Each number is 500 + 40 x the weight over its row's rms, rounded and kept within 0 to 999. Layers, rows and columns count from 0. Numbers have three digits each. The size before them is the row's rms in percent of the matrix's.

# layer 4 MLP down (transposed), 1152x192, rms 0.0482, rows 4-69, columns 0-47
104:435480550483525530460524443508452505493491456411553488468541527520479469401472530574506465466443532482541488525542494565516462472631493500483494
099:533478511542478425529456509472469451496465535528469449538552578636578542482459518439461466507558532546485468470493502494527503508397496461526524
096:514529441527448486511505498530450480533536476482448501466534536538430418469569478510556437496467487491505381546514468535510517485399465534470528
089:549514462491526589542495512390525539508553551542502449555474437516539523464551475471468542475522510466504508411478467557463480514473411505482497
097:509491511531508440466464577547530514474432532506515512461524454480527538540508479512531476507510519469519464523515551523516441539491462591458521
094:533498473515493466419450553466473510494498498493494463441505535462509560533548457477429465455530500480553440535553446456443498490477588552498449
112:465502517486509506535523549466424500511514445549508442520402488494488512466484475549465505516564478425486514455529583514599512524534535469521556
089:443514537467491508529486409556524530513477542496553433453365406487504468497407478450495466472510455553527463450495499501500557435550457451499447
095:534494506517569576490508529534533539489505519506521528515441515451502440417455467485504470551503479486433432516465536456416459507492496555571558
124:545468514483466508548509420531517486525514438519544481483476449492586478451503527474538574528472491540519512476523445473555436503534497520510524
092:485467437509527550478553514457508498460443467462568472491524535520464568509485508480487479536472539419506454488497456503513499407478477454479495
107:479518486488406564562483485479489551417550523502486501428519502475445494516497500479521501460479486524506547505431466524491479545506586472500507
095:428504487476530495516447500464548472570428512550575503515526508523451469423541459476472468517554501502535488474575528557528465517465546504465512
104:532527527455542479480510558514510539431586482575493535641485465498462528451500487481521541508517531520537537493501565493472506525521471528497464
088:541542458423545443543538551523450558525568450557507430412551479554503484563441526487497553517430542479510473486427467483457472495435475597536532
099:483503510498452510537533442513524528501497516519516464467503441534560527569487445603474482467525508490428505550505499437576471461468485523496556
103:474540552427503492510489463502443440559508481494451475542446533442472517510479500495526473513496491518499514579476497467517445481500526452500545
098:523433453496556524448559484548485434518464467514472491502510443598509485554481448516525495533419460531443574467576532523491481451471500460488494
097:469473579506540501491477505493498513517522494529459500438495607504485518547540462512545551491507508513583472511508560518483583473511453540470475
104:559501530515558515446545439490515457540538480519497514485551476537486493507472429459507540509533475513496532535504602470515518486503545460555450
122:459503494541578544427486480470536541465556547510544506468553524551519482475534533472475473479591579532566407515406506501520529569504480445479472
091:529474433532478523465499447428441483542499502505439527446544482547478484529499521453495511495530469472515465478515501504525451486503465504467472
105:452521487470524530507486534414522481516446549449472440495479501428512520455553468480483491524553557510521539520607461525492479489491488543512434
095:515491453447552594491567435521479520455537524532506480463478567461497477433478463505427528472409522479446432428516503418486540469560412519457495
104:456510503456508521520474567563493506465491557492494503531493528524490525515454532497494493524513495428463416461497462488486491486481548550535429
122:593459444518507515535506448519473536531493595547491516481551500522527489398465522505514543527513558482545455510547528447506479480413491427456482
103:573528547518453420595533584465548526478511510527567511539518471543510515494480502562570527418513496528485454497498524452481462465520473431492567
097:463580530520546472486575474535506506525508478512541519447544471480545543553486477539467435510539515514523432500505533551513442503465503496514507
095:510518490516502526516502435516501556520457509502458545587453539492518591480577515539478497477499482474525450479434476534602523504514486468527570
109:528519525499588489482507543516492552500485537520528465492516523520492530470409437562531439565494456480540428532466510422481501571506441535514612
093:514438578471548478409491499492519513453438538513523454465514456533549515499579487514484505449490435492523498548567507473472507492490501539434530
095:495540557539515502556517497465473429509452506493487514549483495571462492577509528508476500536460453542458570537473461560424445551469494503499493
100:453535532535526407439466462458531478481497446531503472445516536521467474475519454511530478508502488490579459545483522459564513579530514479432416
108:494476570486472443557486474493484495532592496496537474526492479531506489490476482514458496504544466535510514530524560470563504527467515550480460
094:435572547487504551525464510428522508483471523439443555492506593475519504462507538494488436452449467489487436441544529501469505534533485470458497
107:489479447501471455587454511458473531501529506590516515455499514448487471501521533550503464485519497487557593526451457487481491502458590491497595
095:490528558467424486448447463492478519450463539447541449522473514512531531489494510524505479507469477527504559511515472463524524512538490480529429
098:506454452468505621535474452488565560539507418463502529484456483502464517420547431560463442437474509510517516481470551422535494565533532483532501
096:552518468491514503443445475518528508508537520458485524547558489486478503544555583453456531464526474524482493506446560500472549566487552554516504
087:508550465507586542523495524501555476482500444490504534543421459545432423495513465567536524586482500486508563444514443502496520499447496503528475
098:511479506537571411613470527494463533475507493538498504492468444564506478535538510458503474507487539477478506533553581475480513490516477497556514
103:464511512558502422468538510495558508468563532512467512511426512481491588580424531555519481523504590551449469531475518509498474477582473470486488
094:468513513571518526532494543477488413495474449475474495573559461488516497531517510439597483445463506514560514541420517457507517541490471511552438
104:558479501408470494472500552509515472578502506523542499522522410486509439483516517510480441563539545551510484452441509468475447468493494567565465
113:494492514543474570516472460484439521540547521518498428507440518520477465531526402422584497426497477530493476472500477464499419507501489505528535
093:522539523469468465549529480539530467532540451487486468511529512475423512498467499511504443451478495529477529518569486498525439509527497506458494
106:496565521469490497489510461532495517502494511397519490537537445504480503472505442544478433516519435514434518507506513390517493458505489507424548
094:529476518514544502457627536533536445525450577494451449483520530467486479490516480480471501508550502480460454545472487481515555514460449484511533
096:467476488593563533466528457545454495501572571469495418480418504557483510588526533433501481590483518472571483510537545432537526486507541475424476
100:511485510501467468538534521487449517580503423562508432477608522503443470504511524513526496438473455495522464425494485544441457488542538426424501
098:512519567503513493430454520537430536472486445496495494541517479506539440507493527492457510540509477395466474495487496511530519545413528481488482
100:515536560566511474515525556437543509539422435476570430440498545440529507470494563506504526513554562471538511521538496423500454477552523515483514
104:503517559549473503473556499480391422494476527509512495575492491511499498449492504409443467523491532471566515469539493545478484587513429415468486
095:531490411466500503489471507559411507525541501508476489502466451512485463518496486548587569486491474448626487506514544521549487531491501473522442
104:464489511585558471510473460492548438533530474538528549533445491469553533433467559446451562508421491484495517595516508509490471463444486560547496
095:492499522515501521540496475570477517546422434530563524454567519551455495436550450421535524564458484503478507495488509530491495507510482453509551
093:472482510560423565477533431499447535504535513461556561525502569488469480530455543494461514497422497520532475575507503501458509425478460499467490
106:492514468502485483519583401513526518511499474520555430466579493463481489560513471515536506529437490503487498468556511523534458514443536569441531
100:465556563519547396552445460512537471490459509449540466487465494422448472527506464580509499465563393454517500470495467528438498437486499478459501
116:502577504475500510447547585483476484403540490491423481446473537464494490508494495448522435486427514459496540520536399544490456494501508391578500
093:474452502473463509516472443475467548441462549484548562479500472526479504502530599499530428540535500458546439485501524541496489490427433456541482
098:487472504492433533470447531462543522556491539484522530485514536418507532497551487491476464480513511515550520489540500457491553458572421491482518
096:473497399517487506437444517520531512477443512420528525465459487525473503504562497484502445454480512482479471558468549509449504526520478503425478
102:630564554512479444415580526419457492454485470509515474541493569483498494472427480469471487443492584497447513483503467538444502507382495511504462
094:530496481494551413483460508432472580461498472422480444525496466502541529497494556481490550483599537541443483506586570486483521487534461462499514
090:524511446474445513486485488479470518539588503458515484465513429503479575526612553513454521527493522511503479522458552566463443478513469488500449
# layer 4 MLP up, 1152x192, rms 0.0483, rows 5-70, columns 0-47
095:510470552452560514503514524556530529498429558500547489497528428534487507531456529486519486501526558484489481574478485461493487512509458456459497
099:459504470469462466492487493490544515490568559449511539602521460468532441528537496418497499544477496478476385431540463528515521475465510598535516
097:501478508481485515470477559469539481502452524495469512475520486414451455471535425516501451443506428497519530550458458490546459526487528444544527
099:486490588457469531514498425515523476501488492421565526510460547495524562567443502536522457525463527487449546504467445489518497463469481465470499
099:587450517453478474468406485453509432480511515474470401489506504489502454550457563453437537535523503483505528524456459494513456450503497471533559
108:396460493581472497434471539478389491470481497487495510475469468578487463480484595466440594460529498395524520457454557488533528453512491483514482
091:486557522509455469505501475514489461520474421464494495475530511491547479479594484572531514567514489473474486529547527519476486557510491513556405
107:546503572517464495477497531520590449522498501486510511431543461487463553486498528448423562534494548533550497517455478484545469572488507592511538
133:495480529491525445552477433546466495425506462534475481407485449502561500439523466482537560531498499510532469413502509410483451457502494508460501
092:551505524473507581526513448472498490458470497475479563549482510477502474533480558414458425443477449516493527495532530454464472499419537512543474
103:543467483438517479577481507477516538463554508573498510513469495461553484503481508512519547501432464474510479474387586528546474440475516610542475
092:488511522540525521451531522532512508403499475492455533538531473525478515467456446541616572521511445532571470521516503424535539531484509561531501
104:589529532541558475515520524518539499505535500547539586538509509533542440598482475507517525441512489475564456427512536491486526478480487491577456
089:466450525521455494488489385548440494460437563516490574540476410554535480470531471428470497456501472497462458516576552459486475455502533471542510
103:488470405447470520558487550504466576517481481415512561520524462441459480491518544476510537478535429427517462519532579482463484513489537476482547
112:523518466490452544478484508435460463528543491526436439526467523495523504545463464439450583515473512445489446449448523412494549475585578438531457
099:525518389460581515474413508497509497548489551518481493549482508414484468542510477467449493522525548562481527505504515519519467440520481504546491
094:516526451425482575478488527508511474491485501509552509481508410519495488468471513481415495507522516511504518537549489453432473611522592484536507
106:497497525487495565518546534574425565531543492508466533456495532527525519503436426517449489527538461472438535451509559475564502523434560473484448
114:452539502476426499420530593528500554500543555533503546469544490550530579489533486524499437530533543489472445526412519518547586525497511480483446
094:541490512404516462552502596465553484427506505518520528492487456510420490504427472457556487486470471527506521497533512496504486537442515410502445
105:527484554452462543462517483547473515466559521489499539531534479529455526591499498546530486558463547515515500456445495505508485483415522483518553
099:579485429470429547433523563502518517487585525435428522406487479531549488550469547451611427480470512552612540542530508554551508534499495490435490
097:526485502472471536454480544444474530479506550488490514512432482537469518489483563510513473499521542501383506488557458486494451522491478479484459
109:554501474481485486566565519506443486500472534568442502509532497500521490463475513515527432477512588472583496514518515502460464527516487391423537
102:495558563522484537519468438408592471447497522580544495480516489417507586496536508506493474449498500510474473532478473445525477383495490515471468
093:542516544461569537520479538473493478536497481465483488524539469516477559517502435447567499557521541486485484381479568434469494450518460593424405
095:430534501510501474506533477586498535494508490495503510477570495462462505531455534531529562468448532499546540517561482538575482492551467448514505
117:495466547439526507475522568473514467510560499423466524472490455471449421532456496522465464469463412421561458510476498557495439497512516517465509
098:528405525566519523473464559545542490482472427459541448554445492504463510471515446483522559418526496483519488473494535500580483492512517506376446
092:496578538523450512528483521451475539464498576468468493548489538491532505543504450546458521492484527443509463528456512478495529462493425523500509
100:432537488481509534425447524450488612461489464607487500484505539498536515460538496494521444464558467540551433511473481454513441441521409525470440
098:476491537542502439536475588479508522423509465538536519446471518416544460494511502593533538520483561512478550571487493525500455535512556497396440
097:525506551477528488522384484401505480487465496472473548408541522470498474476513510496567426532405418576522555501471593582480498465518528446517465
103:472523485479499448523494575440491555551533505572438534462533484484457455525524456530466482562543425523536517532462564414515499488526511516488475
097:473462483520409557534565500453512510474496455414559439486421417474468444484503542470467531452526499447532522437514475480555527546450474534484511
100:492430571479516468492510481484484479529516492495553519510483467486473545453454484529478562447507448482520493546492556464460532437435534484542469
097:569507568473480518566495505528517432537492471499538466447544508502465533535452502472496449530560528477531551494467568438521492387455494464462398
089:418466567543509529499462532480539466546538457498546478493548530539591561512535439444454450531499513512553523533472546470528463533521448467536561
099:425470440475547551501441494494494480510442525451474504505485562482422521544457542459538420519510478439513530465485417476508450469505498447441556
092:460469520507477440484542528540516547421524510535474525454465541489413608504470582549549528535537404404498521574468482503518507471542466434474403
095:494519519428527524496480474507482543430565440491516435466446496460486500489454507491438487473484538541529565502499495515442478445540508498520578
100:545510482525497467535546540517571470530570501562481534551512444518433532473441503498495582490482568520522617472514438507498493514442518507505548
112:455498467486472454480464442488427518508538493421498383506499476460395504465561494483535533479514484509445529443488408444473546507527504525547501
092:439477517499501539488472503504510468513558455482516544481453464598529472474475460508510543508469445491493522485477516479535540472473455509484512
104:458485487440485468573429486503567504462454544469570440540480501484513451490547495540503542462444507509423519504525535522486437548470545492425533
092:512504490417535553430475553425539544453476431442496540524528475437471552543476459539550507572446497502509518468556513482494433465521528489520464
100:479466484518453529532506487426433420452492550523529511430540451508427503489483518516484470519475470544556470523526494506558507541538533487459481
096:496532489499535549443512536471508521464557472435537520562494545545516547493528459512500562526554563494491535490503457495529540522448492561514523
095:554538496496512431471458517485454583473556517516567532473466455526522528470502569550463598532479538472543533458506500466586437562479508577452450
101:500535494424547486513530432522538430558520515531531527550457517464445501500531479449437432462416506492499421489432443490459444433529498506566431
103:531473550503503424535510484445512468458438531518544498535522455547519495521560520414562468530460506447549497522523539501578497565496493485506495
095:510491536480564516488537466506519463494475518511513458538475501484494459504525513532491442522492468468493522463453509565507548519478496480453558
098:479466468507518506474464498542512465480461460455512529502530488441490459533457524512499412509539502545512482517468498461461501557531459573519509
098:514596523518529419481490531505537481490518507428546530546454494502457534483453475553496496484591532525494510487554440480488449484451522515535454
092:493523491474534412477487531476530508480484472460436439496484457490522532506553510503531455484534544476455494446463587480553472519480624501514527
104:510528449488439519542451551517401537469490557532533410534504601515513406442461475524484537530480604469470476595545570544505495437501558431465461
103:489438553543472489522535488534510565466504455525459462455516507509501509451568490495469453406531503454492459460462609518436523532477448477486454
111:462529475554490545498485521513474528465506473460522498452528553463483544550519503468468445446498558577510514460541472539442435513573472449512457
092:464496453507478465502579489541466482557551449506457457640579484427524465553465440514460537465418470568466519463553449464527517532497517499484514
099:476467536553501567496513418487454495528431473528529539458482516545527456483437413521519453495479460448476525491556525580518485429473487480489495
095:529467502430477540490543470428456556464560494519523514491500466465497512490464514534468500449489422490506522452585436494554478411525515462521472
111:506471413479500491484495529427496526497503488459521474402473522505431518481484475490462464521481499573454594504524537475501507469444483505571432
099:506509508529499481521536484535515468545412576519477546481459532431478493558456514541433494420487483497578475464518503514525514535471547471533531
090:559402556434465491473470505547582484509549442471477503513496469500461519480497463599514545435443449535533498514509443422455473470484463514580541
094:522531523566488420557562519579501512548515551555531483537517527473504483532524492469483466449540456481536555553499428537496480562496517561503485